Each number is 128 + 24 x the weight over the matrix's rms, rounded and kept within 0 to 255. Layers, rows and columns count from 0. Numbers have three digits each.

# layer 6 MLP down, 192x1152, rms 0.0788, rows 0-191, columns 936-1007
122098129115122109143133109129131133176114122089140099150116135150128137096087144132139122140099128127083124154135113127079123157131159091155093121121121150133140162151118130132152111080181127152130146091152139142151
127133116135146180132138127118136136156177120145209169111085108133135129092155081129122141138107132134125125096135131124198130075017086138126129086169134192133126121138123135122107103126158114134114130158122124132090
126080120137137124121130112117121122154093121140121166098102140142120151094114141134133131121140123123121120108127107127067128115117118082190167102114116106128136132114176125092130134155154133149130107060130111123131
133111132111121169133128138130134145156102125151066086130125157201136116109129147158138124141096123114148134099133112132113135127148161137064143176168136138140127136155140129134134129112153126113158127110132136133106
129126141122105127127122143119111121153156128098084124124155129082128134155167134127125125160077133119146133151130147133158131075102094194163093138138140154129114143096051134184142133093102141100140116135110121137155
118125130126126138121124124125148126083170115174084119161152196076111146156118112109137125150122126128104132170126108118095111121157173113137126097133113119121129092170139128138112125139114142086076140118125123120162
126146122115123124136129121130126123126110127206126139111125155135139138138094107130128151115142125122117149078118135122120143148094163185122139141133129099125138143092111129170150136121110151127137153130137133123162
134061126107134139125124136123111125161155130145152154136136114141134122154133102090121120124077134118105116117115136132152129141203172087162184108069137128106114163118123128080127117153098138085148128133138115118142
126141134114197084132135122139128129106189141145146125175142129181139107068163079105130132142124138126148140104119123115104129125196090142087136124163125091140138128072167121094109151176153108096131122149124126129162
131076137126143139139132132135141122126105131146198098151116157099118120160099117138140126139090121142030125113120144138090118148187151117081182090062129116121143148138125128112109112147146128164171111098128124122099
131097111126101113141141136137125124122105133096160146095061116145132161070172141157136133112216126123111123196119116127137113108096114066107162120139120096144117107159152109124117127151160132132159120198137130147188
125180124141092146120124135126118118132156123076169183116173107149118086060057144143135132144042125134104133170130122127174128114115113174146146160104131115132140164078158128101128084112127139109114128134123120123151
131128120120137151122128122126121119160129122083085152174182137156120094119165139077116125120125123112166120164134128139118127091130144127188102139127124126123143094100182126150138106144089136127117131120138128140151
140166104129118132141135124132114117098125128123157117103108100105109100131119135162136137120131136132090124125113143130127120163169136166071127091083130100137134135118065130179128116159115121112109129075120117119113
138153107114131133145132134131117127121182122176080111096203104179119115133150146180130131131119137123119139194115127136161133083137151194121118053095120139117126149178157138159112148136149129105122131135132126127144
129170113137146169147126119137128136097139115123160174129146146112156119147110190083130147105152114137140139197130114135148135122087151107128094147160132179144146142136138133122125163111123118101164139139131125122150
125094126129102133120128152132129128192074133147150111153147159152136093098183137096138125142144124133136122130132134142109133123150165142079129096137123140129120135137114133197165131147140121119146129099137141143075
133107145142163098146111125140130135111138136105081124131112145176121151165167086063130148145173125119181128152122125158083119163137175137157163118124134127107136184135150130139131098115113130115150107163138129129122
124125150123063119143127131129132131120065127153170084142119144210130142097141138071139130114203124122109145142143135121110131091174136185114099145122112130101138172155140132134136121129094117125114137152129132141138
131074134131135115127121141135135132078151130094172162150082106096150165084105110144133133145120134120044141123141139138190123142135188112173153091138126140146118146102129125111149145135146135120123145119145137123089
129122106112112088119133137122124120127126135156135100101109106116160184138098119088126129127183129128184143123132128129104131139097155133139081115100134141114123142102177127080153117118107136096138119122115127125085
125112128135100093135125121135121123137170132115129075090103066133132156177088134170121122118160136120076127179129133116134115144116132173130116157121126163123118095139108130099085119121175119139103123129122129109113
134095127123116188136137126134118135128191126090180186127173124094109138209163101096128121128121119109131142180123144142192138089061164118142102120154133113126123126131103145097121146112112134123117132146136123135146
128162130134172157134138136137135133057183122168123154098117074140128102131117131156127119109170128134166130090133128126133136087094111125134088118139134107123129103085170130113131126112183109137100115142119129123116
127123116128120133129141148160122123164135125172142147142109148130127157141145077116127130112106137111152119158119131126134131163135160147067156061145139170123128135126121127196117129099120136132148112122147123125150
114130124131154134120132113120141133092181128073072097074079120132133093113149105099126124148137126125149134161134143114124133064137136102200124122147134121135129152151149145076096122130152119153174114146136127122153
147126126112139179138123145123136151088123138134114085168083094119152134102165128164138125109159128144166124133138103129080131156088172057086132164176122104139126115160122113101129131114138122104161144103122134125130
126201134119071131129121125120122133155133127148195159115118119101115116110093122173135121128144121111098108054127133141155128160069127136127159141141135107137110118162115125134099111129079125123146141123111135122132
130111111122115144119130131138123133137094132074103148176140125089129185111214130114121121130156135124155140136104139148148128117178140056191122140151124164156125138167085138131135135131107116156064128160112126124100
118103113143113133140126134126142125116078127135101082087071121169111140187062124120130128143107123111121132118126126133084134126196095164109077126139135107120145158163123128147157119145117115143113128152131119131115
122160137138186147135131137134147135105123137158206090140191086150132142149164151125125117133094119138169139128111141121125133138132110126172123132125131122142133150108144140142118130095119113168139134113139135133183
115158099120145150111131124124127128163141126109116161120104136084148100141154097130137129119177131125139135184138118113157133144070090123130101094157123133136135100085167107111127128130118136161113145092122136144140
132112154125140087147125143135121134060173135192121105118163216192143127116037149115116143130171134124108124077127135134078119114140152081101157073080146165134129114162162127159141130152168111150124127064128139134145
134116128124126091123130119135139139131183137065147122154164096054142153141112057065118131151067132122190140130120133119096134142134108046126123176154128122115137108155141145134145132184122136158158125131136125133153
118199144143113164123139115115130126128111121104098143053095196145121125078100147141129138133095126134140108102119121125091118074133143082116098134118138134137122111069121113160117150089111121144131108073132129108107
133165127121120173111132127109135132171182133143124143088137159094142091137229132143128124139121136125131115138125129122140145121127113195111135093151123176147140141129136120093150114110125129021119127146120116123109
114124134129169113116119135136136126133119122135199140184132153110168121104116161113119134131115125138139147121138128117116120131131111177151078116101113067122127106104142138118127140129118119116112126114144134141165
120169125130135077130122133142125133143133130063164132149151112120144125093111093141136144123037119127174119155134129134165116152140142077135129167124129126111129114107144133104128109153102134123143137139150138119115
134112128123116144139129123124125131112153128147171206153170131156137147153157160143112121115128144116144138128134162137164132110106176114129123116111132113121138137177147124098128147161159118123119155138125119140177
125141137130110113129129125143127140121129127109168128169114163119146113151137132107123135112146120136160136109138115132106125147205190169069161106123130138134115122100127140116136141130136144113131123132131134132159
117144128118138077123139127125130139090071128149072154092098146127105136127119134084117135148092125123099118095138135133133136129081109109117148090111130074149129100081104138161123132099168127126124114190127129136111
130194119132055121132129116129125114143079124104119085146134150140132106113156065124124123133170119116146111085129143104164112098146114148203135098152126107122117121166091120128135119113124135177070128165127137139045
134143132138135132134137125133128135178152137154157076132139099154132146112143128197139114121098119118138127078124142132132124177144162168181146121097123075130125155219096148108143128088157134090140138165147141130148
134155145121098159129140119130138127120086135172139133138154054162158169075122157088126141101152133121169131187135111132132129122046123164113119170106137124119134126141142125160141157118055135117136114135140128134183
127182139121161133130131152138127149079072109111120129209123201167118144133125141126142122132112130155113133184123132121171132131165179165115139088092137119117141208081094130151144142109128129106119140172151149143099
118121131117116115130134126138132137127120125120107113068159093116126128081113076169123140123140116118142137182127143131183131134136173129114074173170132144118133134123132131129157127144119139103157144172135146146166
137130134129127103131136122134129121132160123151143111111118087136111106138087133126124128136168130145139140113130124128117127088124130123137115155195114143131122113147126124142143137113076125132115102131120126145041
125081100128100157131129120131121119106130126131192189078142176122137100064172136194124123125189136141152130190141132133158119106052077083157139112116125159126124091156192127061124145106091120159101139112120125120140
124151140136103127132125123129122125137141125036103141156132130087145127127167119050114129118110121142139136173136148134128130086084099096073066102080117159117133125105120142085144135135094126116139118119123137119162
123143122121130094131116145133123123099158133139144100141105090093118107177150111171124130106097140133134116094126126138074130077078109043108153144137133125135115109134105122100117118046114128130095113165120134123083
128106125125152158118109111125117134085134125099107090093177100133130093123094110103118132131095127144124141161113090133109136104147147073133152094092133166118118083141092118093129137121135143151093132127115138130105
126082135131078097125123129135123140211104128068128085115145127138121102125133157114117118110123121118132111122124107122107137111154159191122126122152133122114126099086182114175144128116110116113150126106118131136131
125114140127134109130125121131122122110117122127105109099125129138126106187112127153120130101166120143161129157120151124118118074132143126136101121096130162113145138114132126144120115114107137124115137136141120132161
126127158109101133133137128125143128130120137204115125099064150170130161130138144110124115121158133116110122062146147119123131136109111076107113137152117143119141147098179125162151135121132118151139123116123114129104
142121120134121087125118136136132126189179132140118156141155095104153131135113096133129133138164123136132125117133124123103133122141069083138143128197147149146135166158166115112145140123168146136139132163117139136092
128137132128106137121137129122136119062144121096095118100132097113118090109109205077129124106156131128132115155136143125110133127087098117072117091191129135122122124123165122102152121081105136122065144169139129136096
143111152124119135143120121142137135084106132169061161179148120130136142120197091150119140115079128122133128063111118144176120131079134090127167141112127152119131102154164114164140135157109131141193117155122136133093
118131124130111099126119116123137130140133117100085126117160116107126108144083106122121118111104135131047128137111108122111130119130120111165154130100123103104132097130135120030115141051100137103093137141121129109104
122128116129104092126117143126124126135167128172190126125152140107105089123110102142139122141148122128110117113122130106109127111145118150144108097157132096138129094071146133148168104127117122136167136119136130123160
131123102128070140141131144131127132097115114141130123112138109148128122129189117126133129107195121149169131197142150123121129112073096171126155114176113088134121100158126139154123124107095115137111121133128127124120
117053126128087146129137123113128118089134133107113090083153130165120115093132109140123122119128135131164123116133143130118134130105136098117147116201127165143107120086152120072156137132141121120092143149123128119131
121155120133097140138142144126124115041105130176131118113158151135137077148105139158132132120187125116119131139127141127134131113106143115097128101105128163113131113120121125142124124092131131097109124148135125129133
128133114121153106120149148125137132099165138197179097143155111149099138089143164069126114137167121134093133137131149111119124108068125150104126077147115081128127065168252122175128117114108092156140116102129117130078
130129127125112117120124127122139129102158130121155182128152148141134129138152077142137123137142139121134126140139114120156122114117113139124213108106124140106119117152137117110106152106159139034160142143135130113143
129115127133152137125124116130126135074151128122172147125141123110136119037064198124136132118123125129144154135127127115109132149098189121111128120153135102125116111113180128095121117089107136145126150077139134131134
123146122121197109131128129117138130101101126115177139128099137179111146073169109075136113137132131137152120127146144137086125099132121130115137142113136135121126143065151127133115113132168121120125125106119133126131
128152111121116192134135141123131128126141121115103133095167154136111117139109125154137125116049138120089128197136125140110132080111116074061135193125136136123131138157086116148143124141115131116126119088129135120090
134166145126154108133130140122141129130123128059155122180135145138136094152155134122120150151146128116183150117129139140158118068148109112096166112111123161129116150107170123235130138077120128071192133145128123134140
118165129123134093116143125130126128109095122113127130128081152142134191130123191161126123107111134131102113088128123115073131102141130181138119176058125105106124132096172131131130110153087130150165110098146130129131
137133116122132100126118126131132132153169127102128138161130110120107150080116073097128114127113130124161118115105125141115124154120116117107146111155125123127132138075152123099117122099140127116100137115109132129143
142141125118136132133113149127137143123156141129137112176127191125136117121112102105135134120107121138125124116126147143138132163143099062105109120131153115117145111139128116136154134090101139057150147128117137114144
116160124125128129137136115113125129078131122103103126085119129135149130124153096168128131131077133142114116137135107116108129105109106158111138126109127109114123143135068127150105118164130108101111112114120124121128
123110127120120109140116136126116126130153134174109199152153104096120160186075120076125124116102122128073135183140133124138125086139078035144122061157132125111112133150121123121148133099068131074121135155139133134097
134164116142109140132132128111135134160117135161088167108175148149134139129119142108143125127109129130092140114128128125095129141128119119124116092125118149121138164148115139142107106151123127156151142113137129130175
128082126137152126133134136122120131120128128162166139136121137080109093218151121129135133131064123141077122115121117124139126088138127128129140128108135107125126091072102133120147127118138142108128130124122140139184
124202112129112130123130117133116123078111121137163104088155132205141103107174100134121127114167125155135143132130106136123132108111103193074156132095118118106133127070111127127128124125054133135097120121140127142083
134154141115090142127123135131124133135126139141159140122133135141117139117091133138124127140208130136107124134126166125175124134133139161214122137157147179116115160166092128141145109101112119097141129132125128129091
132050121138127090130122132133126136107096130182103100184187109086133161096108152096130124128180125134148157181113139120185144149111138100098088110094123120122120112150169132149135127094154126097107139136120126123181
125069140135134171120126130142122136093170123151101111140128140115122117196144174113132131155077124133120138111125135118167139116116155126128142089157120145111124144128107139149147147125070127132121142140131135135136
138164146144152149132124126117121120128134127113068127108109144105120065159116091066129143124198128121158131153122141127080137182135143112132130197147123122129111135119086117054143134096120128127127141150139127138139
122092151135108133130146130130115116136099129167130131134095125120118144132091126091124136154076122139091119152111149125129128120166121167152148151091124155131119164189134138138110128187166126132160124122126127141174
138130124123127149125124123132122130117099131093073104107104147080123197108132135106130132142082137115140121115119135133128123167206103075154118120130137165121130126135118146127149128167113131203126124128142124129143
110144125147198151116121122128129145119132126084125104164048085157104130123123146094139127131059133133077110097125107134079133121143102079097069100148122144123134086112136129160137122085155115181110134078134142115133
128107143124062126132120120124130125140116127115126145121141089144134109120151098109136118103110134138128105060118111131129136127155115093131178080137119108143115133112087125149112124113117122083113128163133123137167
144136109122082145122113130123132126121148136060111060098118182118137144047141113170124131114176130130104117142124113133066125133098116074087080124113129191146125057125092126102117124094171130121097132076120130112107
114081120145133162131142130130144134141122132097101124101141136110126076135208126155133156108118124114118128108131150132094128112154134090137117084142117120120113131105159122112151145134107120187142143139138125152182
130137143142099106133140138121120116104162122167118103144096122090114098177150119065131125151117128122159149091127105116139134171181141177180114085157139109137129094105121133104132142126097121122137122133135119126120
116148128128066101124128124126132138089150127148120139164142070131115116142138168180125108119110124147108135137113117126091126121070137146156124139098119139125130157125122117166114140142140121103102124117128130134134
135174126120108198123118127125124128162175132168138150142045090172140133164171120141121122121113133117172102113124120124157125091168160204212136223155114189146129116105067123123124119161121115138124139171143131117131
120132094122120104119143130110124121145134148136139168121145214093140078142139095105128140131097129102161133053121135130064133092127117123122217118131115094105134131133171132089103107107137137144181123152123116127156
132139128127086078130124127128118134119178126134114133172144135085129152126118169145122124130138135121146146103121150129136130168077141123073105115153129094137138128088105117155116124078166133113139149163119126141162
120136134138153136141116122143135134141143125098064150138185121150146078139164094151137140146106115133119140088123119128116115147169127223145142103090126095121139149169166132134125130155149119172107127165134132108145
128110137152166096134129133118133125097157134104159140144135168118106151137071098067128123157143142131107147144115135128118122121123168061102167053118124100123123153079151117056130125104196122090151128137109135144205
119081109120131183128140135142135126114178126079133092108126182119142128109172063134128128132094120120153131188124127109108132122156119091132096139077141145139120151115166132127094106192174132098127122121116143113171
132119141126147084145131130135137136131150132145125106134102144153146171122132196140142109139125129133117120096130125129188138097140175142131090090098140181139128134168073122133137125163128138157191122131126130128099
135161139122169135137127121126123116124129122155110100132133091118100083165115126119124111173119128132103131113140130124142123113106158115171155108090133111133131122067137113100128106144074137116085122125108126127131
123077132144161088137138139141124132095124136044102169131104154162124143145075142104119137123122113129105135097142152128120125170125150169127149106129122123153133162141146135116167138146133118130170121107143131113127
121094136128150152134140133119130132127072134139161113162111163154138121165159155108121132129109131128084130150134114147162132170158075093170133082163135110110127146147188129159115127092164130102114138131123125144070
123144110120178154126141122123124116174104114094113113088100075111123138074114107142138135137082114139119145097139115121112134078156130152145097160155131048108135137108119128144137129132124138140103122124143137119141
123067119117056114129126116124134129121140124170154158091165099116147094121149157152113131111166132114084126098142115129127122114123154125120187100111139105148138118101112121074116138124104140143141122161115137124100
139111130120100160127144125120129126129131133117126162115105111099096138105137190150116135144118133128146123115112128141154118172081108119171166092062128088135139183114139128153090122040092132101115124081143123132121
122087126126154194120129119129121129118120130123135169112124151117101061133113127174128134126116126113138117142134089133090136103114088119092136131127130152126117082074043132128120120094148119116068100097131129120132
125102127136133158124140122123119118085104137147090121126150137120133156113145197149125125144069127122071139125126137132103130172148170139114082147120127146130145143120144141131154130108140137151105134074119133126113
127083105127126151129121117121125137087108126126141119105079109170133179105128155135130140114144126125103137161129145130113140189139149176123164093116127143148146167177119138153123139104122128169121135094124125121058
128125156125149085154138120131124134164140120155164132140138116099130135159127117147136135144126124126152127125131105123147140108168143106113114137090128105123142136078127119149135132168156114106144133104135133127112
131128111130178131126124123142133140190155142117137172146154117157134127115114126118124137119165129131150134156128129123116126127130118144143128138140122158117117122155107124163147128127140135171175123165130115126149
127149123129135151135121142118119124114131130163115131095120156149119148125080139100124126119171135111110136111133149137118138121090139157108051169141140115139126101137119118127134131126136118140162131147118121126128
128131126121079120124125141136133128150078126130121136159119139135137132133128139116126139146103128123112135163138122117139116113137169082130098156151127087144138150162103128159164127102058121155109121138130128123094
138171118124173049131131125126127132140134130112145109086138146182136120068112151109130136130100138119188137104144134129105124106084160087136135137107117052139139095123206119113130115102142128143083119074124123131102
142112111119111123137123130126129137135172134087167154148124128164129125162084136096122146129128137112158129140129113145145136186144152135109122156085135181114141152143186121132121138180174126061155122158115136129117
130150137142137133140128131119125128175138131212137113137123126158137171156097136161133143140164132135113138120140127124124117185142141156134125106136117138143142116122151127150134129116144140172151115144136133132098
137089155130114116138138136142143138102160134124153119107074167114125147149128116166134131147089122117094115099136155143140123123097151111125122187175134116117128179140087133111109156111170132124098131117121131142056
124178130138152155136133150124123125201106118171070124111147138115118143141144143077123125111107126139144108155120103107131119083117133172174085096117121110122135068119119109140116113132101132110156125133125134135175
126074135123065103131117135118119131107150123147172126133147153080139115155205158133129133138112138115111136100122134114180130124102129050158098090117119132135126170129035118099125120058092120117139120112132129121140
133152131123133149140124138125124137139175133187158192155116120103114149199097146160127141117134122128095126122135123141141114155113170121161178106177128141119131117120108135195090126153160116101188134133124129134166
124117127134109156117123137113117121167173119060107184119153141098125141141122110139126116117110128129120113085144111124166127150122085099176153156099120175138124109111156121152110111137113130129098126106127136123137
132092138119146136138139116130137137121147142180108133148151162129125133124115171132110132118142136141151136070128115135125140097132120089108159120173131122133128148151152127147121140154098125113169137154140134132144
129154109131104083131122134120128115188109129166135125112175129163128123103103127115122131139125130139163112079132133123105111094102109085112115116126116164119116110087126121127131130089112124124127134188120112123159
134110140118121120121125122136120130148100126136104131084160156139123162105121132150118132116083118128135125101125108124116127105178110096124170126151130156136130125136114131112132125110127139101147127118126130119153
127155131119138098127116119126121134120135126059085076073138172154133139055111127119127130116111113141114126167117123112108129095111141065134125118151120140121119148117105129161143113093122134128104135117136130125107
129085131138121144125135146116121139175143126146154108110105149142117151085121102139124142122170124130089120070130135130134122113129161163138148136109142144154135115135132144140117126150106133076104132106126137108139
124146129141087143129120115125119112103086120201142110135184142158137081132065122104131142132142125127139138142126148124126128149133135213130186088110136170131133138108128133076144133137148141081093123150127130138155
115129131145107175121137122143126122105105122137070194057096088132123096111127148104135137107153116120118128095131120134150126179162140101103140145136129178106120100167065123111110130153095125126133123095137135109099
128146115132137093126114136144128139140160118093151117186178133171132150110091135104126116133170127134187136167115129135136124146145146090168102183105135095111129180077175141088144108144132130145077139145122127121168
128181106130087143118119114117127130144134124179110111076132196142128103081124173069138126116086128131119112121136120126102110123084164160114157099119127194117139090107140122144114123121188128111132113114126124127094
134105118122090064145117129129126135146142126181105108214093147146123137121085131094118146141144126124103134104130130129139128117132168045122095164164113178135139156101098144097130112163145122128122131176112137127162
128171128136127164151141145130134134123126132074113171174063082118120112110195210165135138172169123145129132141143109110130133164100079149104115221155129080146130116226167127153144116164143142175136116123146141149159
138105118136188121139139119138129133069092120179124067113177151147130145184179169148135133120151127139112133140144145110137134151141145236106107144139137147133149121115255130123105149139131126186082121118140121143156
134062141126076100130134136126132127105089137138162096164117133147123137130099126186132117130102136129085106093153127137142137121123124049070125129192130128119131140117100115094113128100167129162168132084115128138161
112138118116098105127149123118119126098147124159131144146133066153129155144110154179117129131170118113151114088136113104102138110114153144155113163160131116097127097135171134142138137101144111108087129119139121130107
123115127140145152140131119125126131155128135121131127147105163134132081079154156157124151112135131121159147202131115123126133114096155195145150097151143115117132121151078140146124113113147118108127113139102133126205
129095107140134144132144107131129126144167125156180122132070099085129133137098139068137114113137128144095118162125141121137114073070121028125157159077121161129119158129142129158128142158141127172126128157131121119107
134106116133163159134125139116133140116155131107198183149162089158116124164090084131124131101113136125133138151107122129099123136164201112132149131099113130116134158127140133111113124081169123112177145202129133132181
119083126129138126140119122125138125072139128097162092100103061127150139100153155155129128117147139128111136136130128127147135132082081090126103083175139129122114137140135124127126136118165129137164139140112137126158
130088122120170133146122129143133134161170131106126066158138189141147117068092153088136129128114140127131129163127143123149125105119096000131096138097115115134140093102117126071133140164150128127112143164115125131143
125132107134092194124139151134130125133084123129103134031109069126144117144165067134129120120142143138126125148105105136179129059085146156117143125139127116134111165132141133156121146088125123117124130129121122129132
122188124124126123126122107125139135140099137171156137128117098086131096121141152117131115118152131142130114131123136120134124112080110144126159083137123145140142133144098121154133128098173148137138132122140133145074
135141156130120112132128131127124128162092128148161118144178111198130139088135164142132129136125125141077122112132131125104124160179176164043137121136121125123122154182118132160150150147179126116150133161126145129124
132082130131110076129112114122133120143122114093099159104091187107144098160124105096115129096183116108095139071132130120176133093098101148139097142073125111132142144097125119142122118083106129150091137128122127124057
125162109138092091126123121124132131123061122142146091081122114081113104082129101113135119134110135125134118031133129119101133089075121153087131108143116174127117106132101109117121111142113130108159128121127140143121
147222128126105139148126133136122127104131124150118214113162154154136118067111163150133125127119132138142143123131138133090128082068141186144147139120125115138127102151052125157125137130141122090104119121112125124140
144142123122116142132129124125117123122127130137187200147118148119134070119128121154126127137152147149122139107124135147120142102088143208122130147119123079107125139153070120165128150129147136106147128149132139146147
117086135138142073146137151125107127076134127128164132162113185155126099119142109169137119155177130151115123108136125131146130157146117153100105108156137122131131157122139135148137112125151120141126124117134131136115
128092148114152130128126122127138122135118136147125180147187096062146116157132091126128135119131132127128132073113100137135128130073173081131125130092128108121142163148161126164143115090120134118124120126135134129183
133066114128133073125119141120127126139125119120151103079108104105136147171102123147127124116138127119086139089130127140070131110137082150119181106121130204144115120108134131157095122099147120085120106139130129106126
131141130128118112127126131117129138191130133129152127109150164123130174093072124115136123130140117132106113090130114126083123091133141121099133067143099161147120149127145131092109128183182141175167144114108134119102
128044138128153076145114147146119140151120126117185178200168162057125135165177127156140128123138123158129130143153137121163128099100118185089172174096122127129124138104080128111126125154131130117143115217122142134148
132084119125092131130127137125131129123094121107095132121154142158125092132131105144139153127116133117120112111136139136156126086120146129093194075088125147127123102090115116113124121133116132070110122107138136122123
127096142129166165131131130125127123069118131150139120133126149107109154129071130135115125131160140125078107129140129121127123100127121153094161166167124146137119103174088124135146136104169117160115121164131127133122
130115112120136126116127117132130125153161133147101125090116135087112135076117128128104136121129122131110131113119129133056132142131106091106109139090126145137134145124155124129111147137135117121124126132124123110156
127123113114118169118105155129127132147093124096117159160099160109118125123123147131129114120082136108144111155135125117118138190117097126106114135127123184145127105116094123090122122181059131148118116127113134121168
124100105130136212128122140146123135167106129141103157130116114153133129146188105143129121130145126141059147085129128137140128111145092155125169154145137117148122101109062132145121146194073143124140125147132126121174
124117138132117163136128130137124135126137127118104122095117101126117169119142165158108122118158134127105111128132126127135138123102134167175161148141133201143138154115110124089147124113110126091133130121107135129081
123186118122113092143129118149129124145157132075125071126093142104135173053135118143119127134174135117170114103143110137142125115066144111147118112153139117118124115146170122169116126132096126080146120192128127129184
133115126141108153116116127128128133075139135167126128167136151150121102136111123145128121122107131132128122146142119134122129120154143137137148100122132113138131135160151114087150116104118126086134114125132128133182
124109115132135104116134121134143131143091131099138114133105134086119138156097126197123135123073121120106119067120145124140133167186089129114160148166134221131116145141165118136121141172099132159116129066132125133129
128090133109105159135136127129137132099169134164149103147142108183128139231159142130130131132153118143109144142126126128147138097121159087089163118113121104121126131149178116112131139129162125121104141127115121139202
141106107128095103137133134112123128117148125135104113150163129117115126114102064084129130120157129134125110107128121131072118116144125091135169173113124153137118151134122118125141142139149126122182132143123135135132
124137131112109125135142131119131125096136134159145103145124117083114112182167151141120129100166137125144152110120120126115123109161164142154087136129131091149122128194129127114132152137136137154112147122126134146089
113099145139097082146111117135114129098139129105123175141113107127143124128136155118132123110174128119109112060138150138159120110061167210135121177174106146121130118122120133111115117132097136144115122157118131138062
118117130129100102143122124119117122131220120166108193141143167116139117192116064118130115095073123117142127116137132114093137135114143151096116123089132122136133140119183121112152148180134135110183149148139125134088
131185129130139189118129122137133134118067134085169132116205061147150148085141134112125128098110133140166138083136128132156132126087082072161122113159131176132124115169156133152151147096103116109115116128130122122148
134138142134155085128118136129129126128118129154118066091092123130135101115094148086133129115162121133175127111134132123099121118086154159099109133199118077122123151152114131115149131114140140114140143084113136140137
121157119129125076120122137132124125084072124150109092104051117145150106038075147170125129112151128111109138088118127127092129182143163145144125076150112160122125130165096122134149118159143100155070126070124122134091
125116107122088135119133149127140129156086132125096151107119099159113167075138109171134148112158117117165124130119146128149129133152148171106083146172129152119116139116104139102165120095067121072100118186135121135116
141113143132092146129124121127124139146122125145128140184137052086138176102076105178122125136132134129120124122119099130150130125150165080125153127090120155146135120146149129145117147128117143072151138134137135128126
128134117141123143141134131140119130152127131123125141108183147101113135070118164122124139116134128151118113130121127143131123145220109103158129099148123115124126169089145117095141123126107136129174134165147138146134
125161141128172099121134124131129128090111127140135136110131132175136179138074143098129138113107125114164147193125155130117130104128174084101142104136125069114145134148153147121118115183073129141137137090151138134132
122101125134143115126144126125135131133145135086087059131094133174106137132159196126124119130142132144103108121115136130124120179108117168089129063115145060131114061135166123159108137132139136099102115113135140130098
130213131124096172149119124131128131141099133084098148125056134196153137128118145149141139103154136120146117115135129132134134176128133116140132169174115148125146181130080119122133127110076141107155144131149123150121
136164149142126143137134140122117130104149149165120191106109167135121121109143199119142116130121143139101102165133136128173138173096161112174166132130123140152134192143139141112113124114187145142117139199135123138138
130143111130043070127126144122139127121058126145100147113105102134108106121092108162131144108116132135146126072132101143101131125116044108122093146152114136137122083095127117110151131097149121066145117092124118122157
138180135144142098138128116129128132154098129128093108187135191120116171124096166106127111124133126126122125126115100128100128115109096082130094152116121176112132128103086133149106127097174132149126114140112122121106
124171135125052126133123125117142123106189120107117090120109106142124105075142165111120118117217143147137131080139118120125115150090093117094083101144113186128118122099180118136147140030137113118125127143115130138171
139123147137168165138142116127142129139153130092073152145105125146102089174136084153135113117132129113094106086125131122090125120173082124126123169069135164137120142119137121155122129110107124144128114122134124115103
119176115129088080128127125119134120165132136185150124109103129182139140147105122083128128154181129125126124112132103122195130113097122138131104126140134084138130141162115131144134099119134149100133111195121116121144
125105113123174106119143117114123120135148117135127108043159082108113129172106108084119122125127122133079125110129137140169136139142148131116135083137135090120138125104166124133110124098119140087103115137131122112131
124150154118098050133129149132125127089115134158191145172116176114121120084098183123130131134145117128124136155129120119118126161102181215128160122158129164128129148154182132108129136063152145111078125179138139141154
115127139129121094114130112128119116138090125030032052136109146061132162128091095208125117110132116117114129134114127117154126136189139086160119112074121111099123097122116142033126135164125134207165125126122136137149
124151129138095122121128121129127128159092118141095087109096134161128158125112118151137121129123121138091125079131100105131124114105095097097179152169120088130138113138094129168129119107117118126079115151133129113164
120030160130102093108117126116117127160213124067122166105077129068141119151134104152131128128167135113138114092118095123145121144078080145132209145134112132127126128172089126182116122097138132093150134110116132143175
147129146121117128160127142126128129085139129145156163151145087148132081171094149160129129116151137137123149117122120123116133178167142160108132106127123103117122161139134122117158146118154136133107132059130124125109
127121123118168117123127105127126122122111129139106071100109144172117149118113073162115125119104133137127136143121130121131142147180151174124135149138136134127145117105093130123138132127146138091094134171137123128080
117141124148162106130128135122119132133188118116183104099132112112133087115134158128126126109110117128154120098133124122112138136142125118180092188081127124121123078154121129149118110110101137091120128100121131131143
133120123124229154118137126148130139102166128081119109140103041123129150146164117147137131142117122126125144166134140125174121085116102168165166143107122153134140146109133134108142134142115149198139151136136134119123
127124111134128126134126139124132126123122129150103196104110139132138103129081124147125122125095126118113128134121131139085121106139118116147152121114142133137120151114107129097125131155121130157181137140133130119180
124172101129136130124128125130129133072109127125224163101091068142147118147144121133131124112100136138148126144120132131128120151166179138154202161074125057109118179133176133088115140189171130126186140149140122127191
133084124136144085121144129126123128093123134100148135135133145077124058073088140155134131150094137145124138148144124125113137107125152151143153114071126127131127119156127140089117111157137135115160124175112116134165
125140114139120120128127108129127128149085126069103121118157154154120150121124144173121122106152126101189112193136108112124131082119081133155062159160125166130102090158136126067115121127077108134100128102121139135116
119100128126140079137123135120140124122125127194129082163092153079133162146136166185141118116147133138101126176138126117117130156178208114084136131100115098121126112166124115120145113125133129142119138120117128140159
129135120134103144123126140133123128151072135151159177157097157060127127125131158174120128132076125149125138170132157118071132140180137083118183122087137194129127157135105138086141108137191122176112130188138131118105
121116124131133113130120132131127130119114131134154058125077117090108131146110141059133120137113123121064118116121119113120135142138092016160098104113119138129132091181111136068113139091144116119163117168135129118143